Part of a small language model's weights.
Size: 2 heads of 128, MLP 1024 tanh GELU, vocabulary 1024, 9.08M parameters.
Architecture: LayerNorm before each block, learned positions, biases, tied embeddings.
Each number is 500 + 40 x the weight over its row's rms, rounded and kept within 0 to 999. Layers, rows and columns count from 0. Numbers have three digits each. The size before them is the row's rms in percent of the matrix's.

# layer 8 attention output, 256x256, rms 0.0643, rows 0-213, columns 64-127
097:468538455492473499498483503529538534567468516406451453513501469544516589583480495543496556458557515487506510515451532491510460474503461535525504484514485441506488568473503482460551525523526554
108:464514500523510444526467519467467509503505497552529482509528480568498434512524512494505557486514511503508495470570482493500492480548508534577452456548482376544506491456573500450492547495468485
098:478488461469456501576502535527473532489487453502494564537470563490473446573488495562454515572565495545509508462468515505473518449438487545492479503496467487459503490537485520520545450488508453
096:530494554518461543489546501446536497534473500518511447537552518540438518474489506465488539490509549530478471400454558488474456427489549510470483484491550504540489557515522431489488532513516563
099:512520481581477524464552498546501540550460489498508430471503530502454569514533497532479525496553490461463508414533416472498536564549559492469609499526497495482625482460480534520470536489563455
103:506504520582555492523530536555477452479448468487511465529483511486516539485491438575483524540508526507430511509506568556556510456434452533536487481454528558530494588521400456491488512554496508
098:514534551463471458442470536443493479526483550489464493520509437482415502489512573503503462531535429547480465514556529499498487515483536424583493491473446462512559459510533467574452480484482534
096:441531473535501494528503462486529527520509475570507470528457515456479502542521497529588437542472503548525519501473552520506496553590417501505460487469519496484421472570511521507499545508439498
101:471487532428421499448538415515487480496566547481533531479497529502465468472468552483526477507517481432347470449551501484511481470492483527503581467475451485552525495511527492542523515462434450
105:538457458394548510485534477533511570490461532484536583540510483536457552496434427486594524519563538477528471538460491484425442478493499468465502618525441427546533475516426471538442511549505504
097:486475522503615563438510533441512451545509457578485531543538484518468453512511426458428489547470466465478524503579487493482504498391546606484554471436567469495428509512459493543488456498495516
105:470433496498564481465539491576519530479553518528481553424549509564511463410510402515511473501502522545454514507414515446514522486489428434567553501488424462492463559530424482496548542517498546
099:491482505454516519467545457493559563490439475529484521513499506440499474562533491513531564428536473531479581594478550530509479512530550409514539511500503527530470530471514540496514572535528518
100:570529471498494512557495519472472473505496490438436525532411556539433460438501432471488483514458529443494523511464517593522555563543538499520531486493499428504439430464608467481469496422531505
107:437449535559476527482456437502467456418452510475490576484532469555545457489437426509486527502481470530429515495491453512495441545518481519487470525481415550478487491518482553460522475519500511
101:531518453496486469519507485492463483500542497465593437541522473451486456536492460459518523432486425467586485446475458489491458487532524561448464475590577538454533554469496424490485606544455442
094:529466411561496507547482498543495465560467453447521524547527529472526552476547548461459509532481483494540524445465484460491527565474471526483454450515531495511517503457469475436454572487473422
089:528505461508466524475511563528569479461482537523529493572501496432551457486435543464493504531513567451508507506573504514535539519563560454470537480473522470490487451530477512540562462485522509
100:476555453498553500508487511455518483491461483483484539557499547487497532474478480442585491499550528520517543535489442520464489507493455465533515512423524419449452460440509456526542532489555501
109:476563465577471499505550447505530477513510593479530482535517520493455535560502501522565440472542498481521386525488470495502473459459491499511453599500516588466521482518509551508482547539526489
086:534516529508540472522449486541493511500459486550519509493462499479488530510457524481459488456480519470527493553415416436518443477458517534560489437541489518492434433445509477502483526489599533
097:516502536469439542504485451503469522503523480495484470512568434462544525548610572510432472514516531475509438525482556539498407575502437476570579569486514462511416511526462471598496459450454489
096:428479530553446425511534520475521520551495441506514529410509499532508597512490551517450616472501534491473492503487444496494528556482486577504597448450529446524510424484487449491477499531477525
093:490528462514467532566518439457517477542479475458440553551497514533548475456507539452501461526487482475482524482521594563464489547465534475535518550512525579503560507584504438407504570506456507
093:498534456502463561536496483464557504549527504578450455521543407553549491541503528527447491457532528489479514483471553570482441497497478542531492420498466513508457521495548516522559503527487545
098:472515542480462434514483493457504499452511522481449537454479549554448498451466485516522526490515513455500498474490520486515455464562509491534395539508567458522489448443508472576503466499529509
100:429520552450494537515533553559446530526551517510562568575494467542445473524534480435528534471483565496541553480467489486522592463402481491554554485514466493485430538569468484537474499517523462
106:471586558418479485590462496590469517448587502474487502544422467485456476501483518510528497470504500523505516604478470538444553458495486506545491516480482546498484502446427536461553488545538517
104:477496519463489512576536508478433418503449458522482498545475517458548437503473464504518547484429558512468535461506499444510485472478524517437555540530448467451447504486505455500495487455541536
097:496534443501460461463516517500464542401497509508558441541455497532510574468453506507501515559501525558497495462527554499557488598521523515519467486507549478544505473576481476472489411494468485
098:485487515470477459512489452507576533527504458559536479478590508497544497551509430476485438492518486475570503423469478479555475538392466494482502506493490532506508480531494531505472561524481583
095:455465496517498525461477521459514452510482481477521520478562463466525612497476440546546547514466463525461481512558513484484422469460455486492379491535506446540492510493519523469432426420528528
099:514499541488497506460410484481486482514500453399475540512474447491513464410522506507426486572507532488471520583524582468565462477432537513432460503476496551458417397555502522458430536428462479
096:512457499472532542493531589459472486579506474488561521496510484508493482557473487495488486537460519483484457496496583519605499517532459539504431470480512459478521560512475447492436462528468588
098:387458518493509483491453524515529572494554543549510490489516537535548536512488537543417522565552469495481453496473531509487479552578467520475550484447482506468393495495546440496556477472495477
098:507460480433496550587555487532465489486487532493581453507510493549552506476528462478467541544487596484530537550532491480518469505475502469488386508476503512537547430494497541537534452526543476
098:507438471518444459481543475505519480456549546496506463521528505529534528463485556506587525546527514503480505464545499513482517494513525415535409607570539509444444451497522564497506556463509535
094:508494453464530565597500604451514430509460482425490479474454475510514496510487436555513506528543493494456468446598557473525537488505477472502587506466492566507496462559514487488508494600502562
101:457472473509512520486458555559536502521520535458548461483533531478529504529478491494579484468549530544523456498458448438520565487536520500502504525482475444540485468493523482494488525488444485
087:535555500558471532502571411520533469505508454501496497502470535464513466462606512523510512427511527529523508494500490555475494576434472470490468494454510482591572479584556508522553527537476505
106:505465541515543486501458525475524457526485450499506476563441513528553540533510543470469500517552542529473565544499509574551493552426478512478473580453454517486467433458508545518486430543475498
103:463483508468487545567529502520475500480479488524521456469548440498558437500529455493530451501468521506415480447417525490502518455510476517549505511468488524477557425526489454459600441500449512
094:562503600458421497477464494433507531522453486524475529474541471441525466476476439471539521543466469475476530497552480482481486471536554479461529457485468461528491549503522522499458515499468491
095:419535475548505574521458537487534509527480512515535513491527560494435470518472526515488504485490532469557544569536496525494602489517468472546545543525471447487503557531507533432504479437490412
106:477553498528491512497477440484552504488524506493544504479498574497530578463466435494486428505507527487505489513526454485485509548441474565475581501518446458447540507495469543483513496426434502
109:532496496498491448430528528528454576542444499461431511471467512463498515515469494495518533464423482482522444497443490487505471529504522517474467445560509531510482524533577512513461503466508445
096:494449428473477539507444556520442500513448550427505452503525545466506512505522486527552539496499493513500516575529404459550558529445547401466492560524508482482518527433593522458483494556502486
105:502513539535418508530521516514485495582525421534547475521500497540514479518520548513525474519498540497544517452458491552516449512442510457451504562527544456473452510552499477523602504481535532
099:502573473505490509455475482441484486484519483535504481491513502525513477515498526517504547482522526512535545516509447519490530443470472531469537572493529476485510501466458465483448541461533523
098:506514501537484503555470539487495453532504422469578444469450524511517537578467581520540490507494561502499447501479468482468527423458475519472475418511493485464548564589539502517435467546496446
100:481525477480560515473482459426501439499488464513514449421502423553506548516504580523417404511520533469491489522494559517530481493529472467512504513515508528445456445497421483477526577454500542
107:463456509589533458528551427477514543499562497448510381517521502511560516509547504435510524497496444482518527509521487486524518518531461487522541414506438467499541533573473490530501493555518534
104:453507521476453502492473447562506553489473530434557491554501523548528544502578519435464518473529458470462468445483474479532462518472546441504581551522515511505526511487498512451499474509476550
101:510515493543492528575471496558517517536504507558558508501475579508469543529455548491499532524461473571515489528550513501546454518524466493461558501503487553521527582480525459530491492566543529
094:551469452464454473528475503456397460535429458471442508471515514461523511516520553525499453426520433465443491562498480481511524519481514524550493477506448458498551502491520503513440501495580537
106:451450454453416495468454466523531493552487521527540511541467438453471536495458482453454444465530468541512504430527555484549549484534485512538509465496431474479514551466427519473558540516479550
104:502505501517553501539441432465451522494498581477453588542515556463530568515529503453552523431518482455523542473456520520456555502528445380564555492445495481538561537440464508481495502467479592
103:489557561568467503452561547572491476531442539467445450522484465492513481501532490434451420489485539502510553499452517518480554477520512503431471464527446483503519542483511509517519448560585559
098:544496460519518466447471548447467493470525487471472467469511475555575464466457470424521506517525461526493497508533455461549448458551580502563526553436466507445464405498481540448516443464452536
097:490486511517566487515511565467479493471477482492472522606509523535418428451495488462478521512535480551519440519520542550455465450491540499504503518526515539523522505507541562511455556418422454
095:511455459377485448432517557490447460496482504500475484494511472442508494471514482499527609490541520467517513407517529520420577533465466505500483517375461500594480536509450509446568495479514513
101:429512414459576534428519466510540531524513480567480534507469516456468504553437484488510483480454494487463540478469548493397476467496461439467553537482502535465466498446574581444492522524465477
110:425418526437470524491540539451478548500423515563475520487510442455481456444563558468430525513505523475426455491530502505574492571462498564473543505467509445484462499524471505600508470535532458
102:547565445423494530468490464534427511534468464513503507459540534432452540521482504509502553534539454471508550492536551539519518490557541536498566476519526494437497542471544467469493442480506524
093:491464530475479467490563550479429573485476467521499517495545479510542499491590440527471497505464431571492483515522434476466468469490502491500564458481499455537494467543479555479470552465583542
103:525574505483526509519545538483452441468513460527524521426466384499439477508475533504492449501445518465450484484532465502514469532469527542504482489537481535458490550590548550493461455619488431
099:567494523482475484547503442463537482484458476465492458448434458538456471531530457458582545487530491467508580489547473477529514528531503569504503545511485474455473525492452504534514532535547490
095:444502533550437462490545498489516486457496460487487459525482549441487517534461468492513504461502506529549489441585509405446512481555461435484515503555471506558615536486551523586559563483478522
100:411537484437503419553525544545560532517497506442484558469505431460523496440508419526511466470474490451506456508493516492488461487472469512445491497528450529436439497541458530514530567544527502
102:537505497526488443467534500478456523543492503450546502484508468482433478546488558531511437539452532443475528533530509432474548525481488555537502538471555471515561469544492520526508488492438492
105:506504464517491507417490485475489513492546566573548443474498592522514507539466547452585487539464487555503483426459423500514479553506545485549471431519531518614480481458486510517457529518483410
095:495505534496473486476489470513524466548510458505518476480484513494575499550503588565490591525421491620608473449424520426478478466531438523481567434488559518511479512486487469532445546451464481
095:470562535470538549456518566527530481457442465497490463407586441509482481489494499490562510515455494532474436536501466577533498457583486476475483547498530500546483519492517484436438536529470484
100:433532583463482460470528499543446537486468516526470528484468507525443440536521501520467473495483493506431504519504492449525442519478474513491468546492448588491491556461461443448467495481532569
093:508481484421454406534495455480565572481498464518554529476426495463484479515486523530453490438536496490446481570525467472603527432520500488555557496492524564460483525449519499546484475471541452
105:526500484502551511490482517480497495435505487536539460577421507491545477530583460538385504548549454526517446477500520504499450538553526530491454501514438478527477484489466466504519547447523473
105:489472497526501565507456523489470428552494484479456517462496475459558504479466495479558534445528565532523569519490527458558482480569524487492488499517481536527489519498488491498482531549475508
098:472478478471522526474508490559575524522578529512525493554502488513495483543563472466554463584476518496500531529489457466495566498601488438417521483549536553512547540512457485522541533443441450
106:505468520544505479453515512501450517529499494481506501570479567428498522502455463487492441447506505590490532562521507567548459517548538533520517516527565410469544540430514513545455520478465444
096:487453467506506467481477464541436527413522451553571482534645495552547478527455464413474513503500541537503532480486416486508560481524494545461468482527511605511445495505498587489497514469540581
100:450444479471499494565486529451448478471531561480426509531470525523511531539574524487479501450557493476493556567452466467475532401495597538556499475453426388496530555449490561475471582545489409
097:486495557580480486555513489498494492492456564501575529504521478521507420494508509504511559526501557529526572448512463501521494476480458482435465488488559454501561492542531452525496585505504539
101:527478527460466560445542441496526474518505502500530501454562467507541537504418488464528501480444519549559573474519491534505493490528511497564539503506553511526488510494427525528445460498546556
102:492596501540447486567517480458450510495519482433519509409456551531506470535490491535527489496494503453528468460520572509533548495456560538450544504529512571520532481493463444462517563424495524
115:505549544481491530462457568561561421458517492534420517480496470532469529460460429558458536570532448412450568383443573417501452541499485436526482549511451555433417474533480475481545494469505541
094:599456475488464523467500419471483533483553543424500481528432570427480560509479464476455481536529519527497489517480426548551594459603444479482489512513526530507513518456454547494434431486528492
102:423541548502453484580424533551451509505516444545463534492487421525518505523456504459516476465496492466491543483557530579472517544573455450463495498583483506487466546499448495511520471497532539
098:481448500438512519482496593528515448520566512527547485497563506539600538448461351555447524497584497494529518460524546534421525508511535477512422582481481514454451542442507460514505504511462505
106:542582434560526501491441437453475519519481468485536528489493560503495550561563486465517455421491535517518528557427466476496475474551516504531508490468524548490561439478598549464464480520531491
100:448461489450549472498545503546496531478526525486434513466443572487512562504615477495437436537554436499507537521552479446538582483532539560474543513547496525578521560499504495504481510438431474
090:425475481452469477508523517513571522494544534484538589447496493583494500426538421505507458588484513477450492517474498563464527527513537520494463527526562453497577513533499459558525470495516465
102:541532557477499494613521567478479494458522504554522495435588538543549500427497445508563519515520460486479454529482527587451447453477453479454490525488553536564478496507508461469561470459488540
095:469530601537527515511514477502549514453557524485523526483495421532435465434524546537445570484565559537464527506482518501491478482487509565460483389453480468473515575526475506511504472526568481
100:527504560510487520543539501530431492423506429527469493547492511520437480512502497548507497453417510432456531429463544529510549495530530566468517491545518522484512451521448458452542500514467505
095:589523471475494463504521542506531540520464524560469429484549445490502461490485519528529560558571447517519501497508494514500524497430447535484436460496466451501521517437521505510425527495474451
105:462431523468525530477538517481501461538489461492518513370460537530489468462533535443515521528540472533451516581464526454492495472499504520554479457474489497544538510541445403524505516574437509
093:523490518511509446524519505564513544471498480475404518465562470466510504435499518565490508552489498495508491458444504523534587510466476541530510507573466512513579504494559560633478525491479479
094:535558513475565516455481465480501430478489590502478527476467513534502523487525531490494525407409487504538470492467548498445482486530507562550545470462528531545546556498494521554495522501550518
096:521460484526558500537552413487484514472494543464500529551516493509477469468466464466527438556581476544466573502506509496486443450571564477521492476449466549472491480581512495511480526537517516
098:525463506468448481540551458442542513536513445535454417468523480473537493490567479458452483559436542543452503498485473472472483533550539466514443452436477514487525552481453527470508424540531552
103:552479542470531534496550400484546491472505520529491456507501511486550481482535493491548538576506439462483475457483517507496506483546526467435523571530527432459487469446555512534444486499514589
102:514557387484600563530478506473520480506497520472449512531453534538456494523454456439547502431488541523544535552532472491535508492576528507533467445557520417501516510464624544468500465499527465
097:450491469500506501483417585520444443518462495584499484468497499510451562530526500557554517464415480517545536454486503522541531477512556529494497535489447533477479514504483476509580448513509403
094:471546462426460492453494501493523480484522541473387496418503478485523559498491596478562503524427564505536447464543494447474518561522515487489528462509545451466502521526558531472511500516546443
095:567538506600450544519496455533559489553466437548536500543500545451490466409508500539445566498486557546458456482477452522538492509439484502443431501506518481511495475522527481479473534418520462
094:484564482549459501560500482527504489454489556491539524496454454453521560479475498501417513532456498485480431465496409522473458460511478465492553543505546464528416514533538418490487466442522473
097:470533529508501445454473469494530474468529516522523526541522478556476470467534480512582499502546553476562537438464499525504474476472494548493550474582468436447548528540467465528503559455488586
114:519453551477525559464535468492461478488580481548497526465516536538488495520531491493566513478483474541523527547538428472504431539499471503462475499486597565424505578505513483510524526506524544
093:484434478540585483513503530517500467499483534565438451492501482479480479452421485491508483479576506430523561457618536544528535465478484516536485516539494480514530445465555494473427535500525577
100:491479482499459518520493495491533504484518529421485495544518530437489506485479520466489488524538540453514557516402509492461503585463523453528482504545477551505474507547501516524519486594537469
101:472475592470518490500444567519462536495452491535504538496535553558517442478561445486433465561537576551562475447556576545528471483488502487531462470523495543479492476526420514522414525548475539
098:540447440525480533460516561509448536508500520540539499493485456490507473522511523491478522503491495467527498519553506543432507564451471465437461470520484436552579484465405532504520507491492498
096:525486585456470455461477507562544491542519512529550567510533482506466464493489535497562422445500504516486524498506497468448477488492527487482437512576527505567488469453495545458453436456504437
103:505495473533548473431554491450550500528497468461437530482452487496516444504509486424472493450498481509525451505508488500547497473548527490483529503588531472450505545582546534493521503575518478
097:423504513512449514483471437392481468491523516584541434530450493539489536500536555511481485514449494443461512549539521418532504485515534500584560516482519487501567490512516497473484532502488533
102:480467527460488521403498466449473474537496452490508514551474530512467515497557480502486543498566500523536483451470448467491485475431488494507474499487518516540472553459486535487542523546517461
103:531504535433501442505523561491513502534492481443528462512558529420476493482490519518544541513534520454416534549460461470498577485530478542474472519458486546556517496519541562481495522534545458
097:498534494471431510508496515572471485485571524449451541503468601508474503486454498502495539515559487488455526427529474491490478470522558514561496507470480478534541436458579448609571482484434575
097:579531470583519516473525548524451536513446501455497516538476588519444480560529522536547452505470540483485442526518535547511389503465479486411536547478496531486455471496494525466515510443468467
105:545557555454490581535543471530437524501494568510535477449526490480422521521455486565559448481496522537614458469512490480482407539505527583517512461427512461522462434448516531446462464483513435
096:476505519434487530488440522468457438542578485527496442474541516507496520468517513450482498486419518512478526506551485508515505466402547445485554531470484537582520580471555529414475495526512545
100:528504557517492476560461475499519523515524465511527517533453435517439484526538526506496493476470451523436578510530425473543468437547470513495494550455453537543551536442472500484587491430485524
091:560451489453536501537529480516539509495524492489533509496506466442573505552343529555442555505524483543481509492474576489443509520545547414488510478544516483398480395508549538517484447438524530
112:534519481491486510465573468556608511510548511519523427480482422558505481488469436447439541488551501430550513500530542499550498525476463507499566463515512512541513502590489484517545458461523586
106:486490504489477451541477535471468508539491499506454482519478530512490520464452465485506575511515479533543493408483570497478487545535516461532482460474497578560469409442531562498529459471515463
095:514469478493566491455530496490434482497486542495479466465521431521518556497456510445519489469603498485442509549514463535489545523477519517422496446531490379481527492615503498573534527493515545
090:472470408434521521530505502438540434440516579449459443524548467487513471459459454529509554472503445502574453446518532489441495506455539519536441470511506497475460488542461493523490484504414535
100:513479518502518510476472516491511509501461518472495454486460490505466465489472473460544510542485490451483496541475501450445538455475413505458516525559580539499456508471524544480522515549552530
114:528483535537498537490421512583558539511520454565499454536486424488543468487528439524421488527506482537491498500526472543514491516461552526574433518512455506521502502463495513545460451541563541
095:495507505437517477502466510491490497435554501457547529456522451466556454519522605492394557545453515514433524514505477494526479502444444459487471545493448549467427606505497487566508489516524516
113:507456489525619565490513536522533456467498483429473521506515543466525523492579551531459501470522546567504501528446558540475462460505478433547431533421489533473477480494454507505438470459458486
095:488470536467505475549560483445488510477508587507487527549484444527498474503476518527430471526515562492446481551524529435485460468535469458538513507492512479502507479586437529497491452559436476
087:470463517541540472545486525532416462506513474594490473543528536547522508489509511511500525494489541450410486520568469432497453548458489493461485490460513593461460470482495474443619524527413534
095:527461470485536499424504562460480485503533474553478579506463492514410481468478497491495546453465494524448524527547555485522545515533480517541506515474513460504496499596478486502475472478473514
103:498497413468467430519511526493533525453523507464471467461547516556495562458475525513566481513570542485494497455483514475498407477444443489549526515513563506515464472483551439492484537514471525
100:499555553521478480478497543433491545564492473509448463518548539479421493534452493492484414443493489476495465457520562504527519493487506495497417499558593459517462588517491513552471512478478511
094:548546554443468512500520471460484465573442519505496478468478530484535516515479452520480541510531486489514491503496510545490508536509477482541557466542543479505464448583435484486472537474521444
106:493449506542546482574463550494448490515541535512519566454468506474513536495511489578536557544493458541480488515516519478512525560491495554452499536474543452477564430479473503543499340451547449
101:526472447549514501523458490503535439434514458458497517471497406490472444511405528544496529501427413476513517538456513503500479462499459491514510554494537531503494433511548562534473579510543451
100:477541512565485472509565499572459527550465515473450532477506480515515528539469522510506525518489448503580493547613491513419478432460549491423481489578470470477528478541466577459525514587536470
104:494553512526440444524529448499468521460491542496509479491503542487542486504516426528518513465440490558417540534496496511494514478530494473604511568579460505495509518479530473507437568501472494
100:492456417514474469495557466492518482482461491505515466534576516472419532470453477536485468560449504509461522542497573481468564517585473444506537454485517461450478511463506540461509506459545543
108:498494473492502476454502510508466518436476513456502507472480477522540479461502458551463530457524447508444494419506485509487467496480397501463520551503455508515404477495470529517538461518485535
098:425539506516542538466541531548443512496496473455483494467536497446451418505444540530490504490476502509532547545476562485565436528487547519497481524529493548520513519465581464498518483499556403
091:532518485481483504460508474521506502534471491488465477559535531464506534427483490497495417502477491554484501461493483554528496532445488512513515504451500442511499515514575464435492494440463511
098:561568509526495484455530541448432540488479501548558507546548425479556528476541455467516511504577451504509446499510486484538396547437521514470432497474528453487501525527422491542484527482541544
105:500483479530471488508486484440432522419509576503524415471519491589493482485547548475446479509497454439496432527482537512541550533516505495470519545540522548481514516466524538514455442559542503
096:469485472575578499533539500448514539482493531538506547553461501536450522460449529494532475424437454471553455542472563482415516600473494448504449448487497507422527492505495524524531519457444437
092:372448457468529524506518551477517469425458476523551542505554521480484518490552506475500445480538531531459507468535569522535534548506507474530491555608532538513561500503557509556493465471603509
110:469482496503533504450441426452474628455530520499529532465467580518530490537434567495505497442498467477568472494525565482553475504500479565421604529463394511540567509529470469472516507520531503
097:520528550557450456441555519505461471569528450469520489592509548497529501505507476547475523543503489501526429479492471505515511539488484465530469501483536462444526495472481563474534442563548498
101:512529484525476447446474466507479598459524473450497547506487455491493486493506512507550451483569504520523484562486424489471495483495512555468559537518498415505492576424495482512486476494490522
097:511502510499498479517497480554478484404478561508486462479499469541449529468441487493550490509549457503452472518515508591515558488451565551456580486457533514514557539537498534529489527505511453
099:480489507595435536541517490477463474493478588417444446501527539495509443504451527497487546481541477476459568566464441506538585497548521462552500515485537518446462436566494486524524506523475478
108:485509475385464540483497542526501448541503467514478435473554487516447503522436541479451481555500482565513542434493559532462521491582490565505511460459456486475465422598486464562503514491496493
102:457545523557544494562490506516531469487546558484432488508497492508524576501532493480487534555454439522511460497525460492518550489419553487452499479503516537516485410484490454501437511555491497
090:504501495466476615472440572500484516490533476512510471524561531443544481566425411540415474504429484445480461496488546568553507507530476548525520486495489552561519554474513518474500525507503535
121:516468501603553471524492467469507519477522507526506542498526466517533464539436521418468489476494507467505440529474473501478516519501547500519520480497504368556566447420501464503493469502432405
091:549556394529576484547487459530486470501408476482539472508484521471465501525475584542508525497488468487459541490550478492547463474517563486458520492458469444428533541477520473489471524543495545
100:476425478502478551523473425489465535509557525465478488483499546491486470524512516526548438521459468490522492553498474522443584456460486528454477485503559593515461557517516507446551559536515461
097:451559503519576477567515430502557455567476514493492550526464516453513518517439501504500479505505545479484490471466475444521555533505556441502453499522489504523560478434492505500470526513477539
104:559474505467516508563479507524518509442469522546400494454470443478457522523488498501520526507438478459492521474459509489402485476547483473514515510512463482488549496503408547550492432453439452
107:460500546447506504555517498446483443515562541543516463552491479558461495417577569556445455543450448518451466476489524487498467433496471508473436482477480529563487465487517494500478532495428521
099:528473593525523509503530506546545504456543455429479516497571500503473495514468518523525531436491461562542536537515495529480549532514564447500457443531415468436544532421508426493528517478440531
098:417518533478486562490505475484516467481459468522532548535504586505515437475568488500519523496466544457541485479483467500468557530520448511450467517544524526472488503380530480557522540563465503
093:530575465485492473535455528517500536504453513439457512492479492521460501527505575480512510506430436555538457543516545514522530544519476524522534512483465510515501491463466493487463491459481471
096:482429505419537444463520534490462488548522428494485530564444444493529483474471546481533516543447438513485497543514478491540500530509516521571450478509542524513484514490502478525419494510561478
096:432508512503440471486545488455476531439486528515479427442468480464535550496520465530571523570499479466566489547464539535447436451511433535544490519474506512504473480471550502544475548488534426
101:524515548539483503496458393541483481519503582509508501469525486500497472530544528547514477603524493473526509515554503425450560529517486487468501508503515534512449509499459455554511459420542487
099:477512493492539458520522475494515474494505502529485550492473420527578415477546491507465510534492483526456533478512500432486473471535612440518469477440536510450480491536483438555529540503507540
101:534553549544550530485464459437433484510495481494510479455500485484553438487465403521537422500482496431500513477511497443465523510411418505570440551552555547521451534521443526534476510531471483
105:546573476574461526500494547516550504508501517497470493468535469498470528530455457544430457512429490461521529512460478530510534520495523538505554482515554485492535438494590553453569465436526532
101:518509505446511524511530480490506463530489465516476456554503503595513523519429555561443452544468431508469525549445447496494548470502474483501510531546474459538477471433540506531522484547507392
098:592551619554508576484497532517466521460530463560500490521446520506532537532514569491478455514446510496500493464537497530483498482521521564427475505463427577475540569482476449484450465501482466
105:475412609465539500481473480540446463535528505547523502483505554513478488509530392462482468469509560567448457533524542536484429552541535562524515502496536531427470451531507513440526543536505567
094:460544549494559428472496468422435442480500514539559503447477460522499451504518521473532525556517473490499412539495432439501482501582467553486544449443508530479470521580448502486530467506480545
095:557521529596506502476431461567541578498527453513526526461520473521522557498467526436536478493451490496454495459506521479480524472468475466420585484516487445442527517507485512481569561502554452
105:543570458536434448482610560437524508503561475478556546491476522480530500497540496471502468461535506518519572479406521503459488469566547499563503544487523461474483521525539495498588477555464550
108:495461530416533547507501514537442476504495437458466416534444503482477501478499511506532496466514477507415517495483534472512560530502442439486492446538479512484487475473460499507490486481483454
101:526477479478575474481462491521462548508528565475534483482504537548492538562517505482524531469474490523546531491481493518495489531442557522510548524473534464504513488562516531569454518499497411
100:499495545497448551438461545492514509489535476495599526506519460515601474513481476476556491537512496478544550514508519524564473593505495457506484485554460581520501531485499510405463411530580507
099:504566512513568489480454455451554558660511487456476535451401527522488510446527524535525458561511483493532527514519474478520547421553589516526532523394507575522456485541500539480499547474504428
106:436481585551480487481458583547525454504536473519486454502542440507516471572455583521416543493450476471488483477532564493497496543558488534546513424451443520540476470562533440537546470506507510
107:486442572424533447453503535537607486456517499563607513459491477571481551457465505526466566482574476510417537503489512511523492526432450468486510470531488449502542472526525533509486529497467445
098:563505481499553482503551489514508410483509479498557518543465401547557477560539500565509480491486486471539500536481466511618581522536467467544485491522524555477459496496479516493495499532560500
110:463483500458452566518482500526504526525491528463508521487489552452489497493470579533504623435439438476455507558467532540488495475498443529485451416569503541508511540529467528507523443497508441
096:518493550554559539468458458530521466428498498536496488484485505472482480461561468504557532484424532502509498483538536545537466439500537428526474556462533512530482489475441511562556508529495452
099:495499486450504515516498450503485526536489492555484489495509547436531470463453514538521475538524538477482503420544442605497496507529526537475473504469462587530474592456442495474443524537532499
100:523507425480489523541484433530570511511479510446499487533490491479473513532478552527542508532527522476397518442544513538453430456585497472544486453501492533467488486511531515422481491506537515
098:530532465560515533517481534479548502525577541570421456484434569479501536501557475441473576500453510500536506525553519485488458496560510433451430461468486477524528456491479505490489539553543520
094:500535499471481548508461437509545533497520460524386535490543507439516500456453523455520579458478552562523410516459482483416484503537559490502459460560558483546518485494544546438443477559458524
107:494536472546489477456509511559462521568495502471508514538512573552489514532460461543541472538524552521500478578493508544490448453464437433499469491430526491521472557513505498501500441488505514
096:482483557541516462474495564485544501573493536631552510519480506539556437500512491465459579528480494499543560458449478466487510527444460440517503448485486553520542476513538478534505485440575479
117:479579467562524534436490486493524513534518532436499534530555528416489577503497485435522528527492534500482520471476441558433563536535480515520516530537539464573577529460542450459470483522495463
100:427503541488520468472480473415557466476429436502512573480456452491452517498537479490445422509497576482466495435530516478589474396602501463507534504541557550536544483515472442489530497483506516
098:523514383470501505518535485538491508524530532540482430474535507498517468421510511471579428424474534420508443550464495540491519483504469425489556475496505535475541544538438487535501512475524589
096:568426530482505440477541445524592443494478509437517450542522489447494546573465500503546486426514559436498499497543486534468518467579493501563469543568507522464473507435523491494503506468506481
087:479465549485554548504501430533445496541469457556524460483526511463383531507500527511498518503495428463590471475471532460491538531560494573520555473488469546525473527487541553559435413510485479
115:488486519516491472390423472509519504488475491481536607561441542455521504458549469522532419524488529536544483498512578518446486443475539442520522500530474475490485482453552496485501490485476479
096:490466498528438474481469461490538534425477515456538484498411541397448504537557560493478525498555523516501526474458512497530462496497499506527486552513489585556588544516443542470515515545442467
108:532467496534446466495534478448547527462528581565491523479434525492467432522577477487476505469551467466490483446552435580455500498485531517481534456506509529464478476521478532507481526555498529
089:530534546515470501553581536490516552559481506496503497479495490604537496485508452461496497483538549549523475502490535499478578480544474541498510515473490470575431478488517457496532471501460469
097:519526525485509546530536524445557479537513498433532517453533535517463463477437529500436463448420558542460554538442445527497539533553546460442527588529506509558530566473518538515485525492555595
101:517469503575450478592498487432551548482464506509464462474498554549518450519546433507466504506552461523478416482472472506452507460486559544456514517524543559464456497457484548534534493484445506
101:521512577561537522468543496522502507528513457503465535524455555502507516571460485510526478489558518496554537476439518512470480529477418464494542512513477511495453472493534501441556460458480446
095:437542405448419536485541542506541510564509510477494488493574541543539485527530469516540459507510466509488528537535512452467418490519467501468496540492492533452458428538458491455498447522505556
107:501527438511504472491496536547474522494522512471485437451475508462565454558502491489515494498528453521522528434489431537447437505461485533475494497509563489522528493445444520465501497496446452
102:555456472506468555541531449539462468490444539520452489532521563503523590526519526496566420491524529573493492524464415518513530520467556434470505576497499490544434418485536564430536510424471500
096:525481540492505534520469566510491479521496474496553424491500459452469498542508514598487482468530585431504523515528536427541523499378506485514538492505510557502523514491489550437505574465498516
101:475481472462435534415462520510501543487424460453499599475446469534509536488534445514534516493469506425521428476472455477536530480510539551463539463479563480444526543507517496488583477481484477
098:523488434554489494506474522508496529592502455530482529507522531480431519521535508526539496455514485472510462443446504528513518462470476503436520492532526507524477472576420470488487539414515528
106:461465455507498492537466529565519493488487415518469519511568437517408446511523482463490478500475489511446486553447518479436462526397502554472492483472492506439528462505489463452511487496532527
106:487501435451489422522496471510559440461494500543478451483566515487479551422561488455516480523435533460499516523479573480543467461483449509478515525533470495463489465504485470528567513499486507
101:472504492441522485519501499505522539478547526523481516409483499556518488526470442529479569477489503479533462496499439470449474502535487453435544526509521515511465510517452504515470526455495507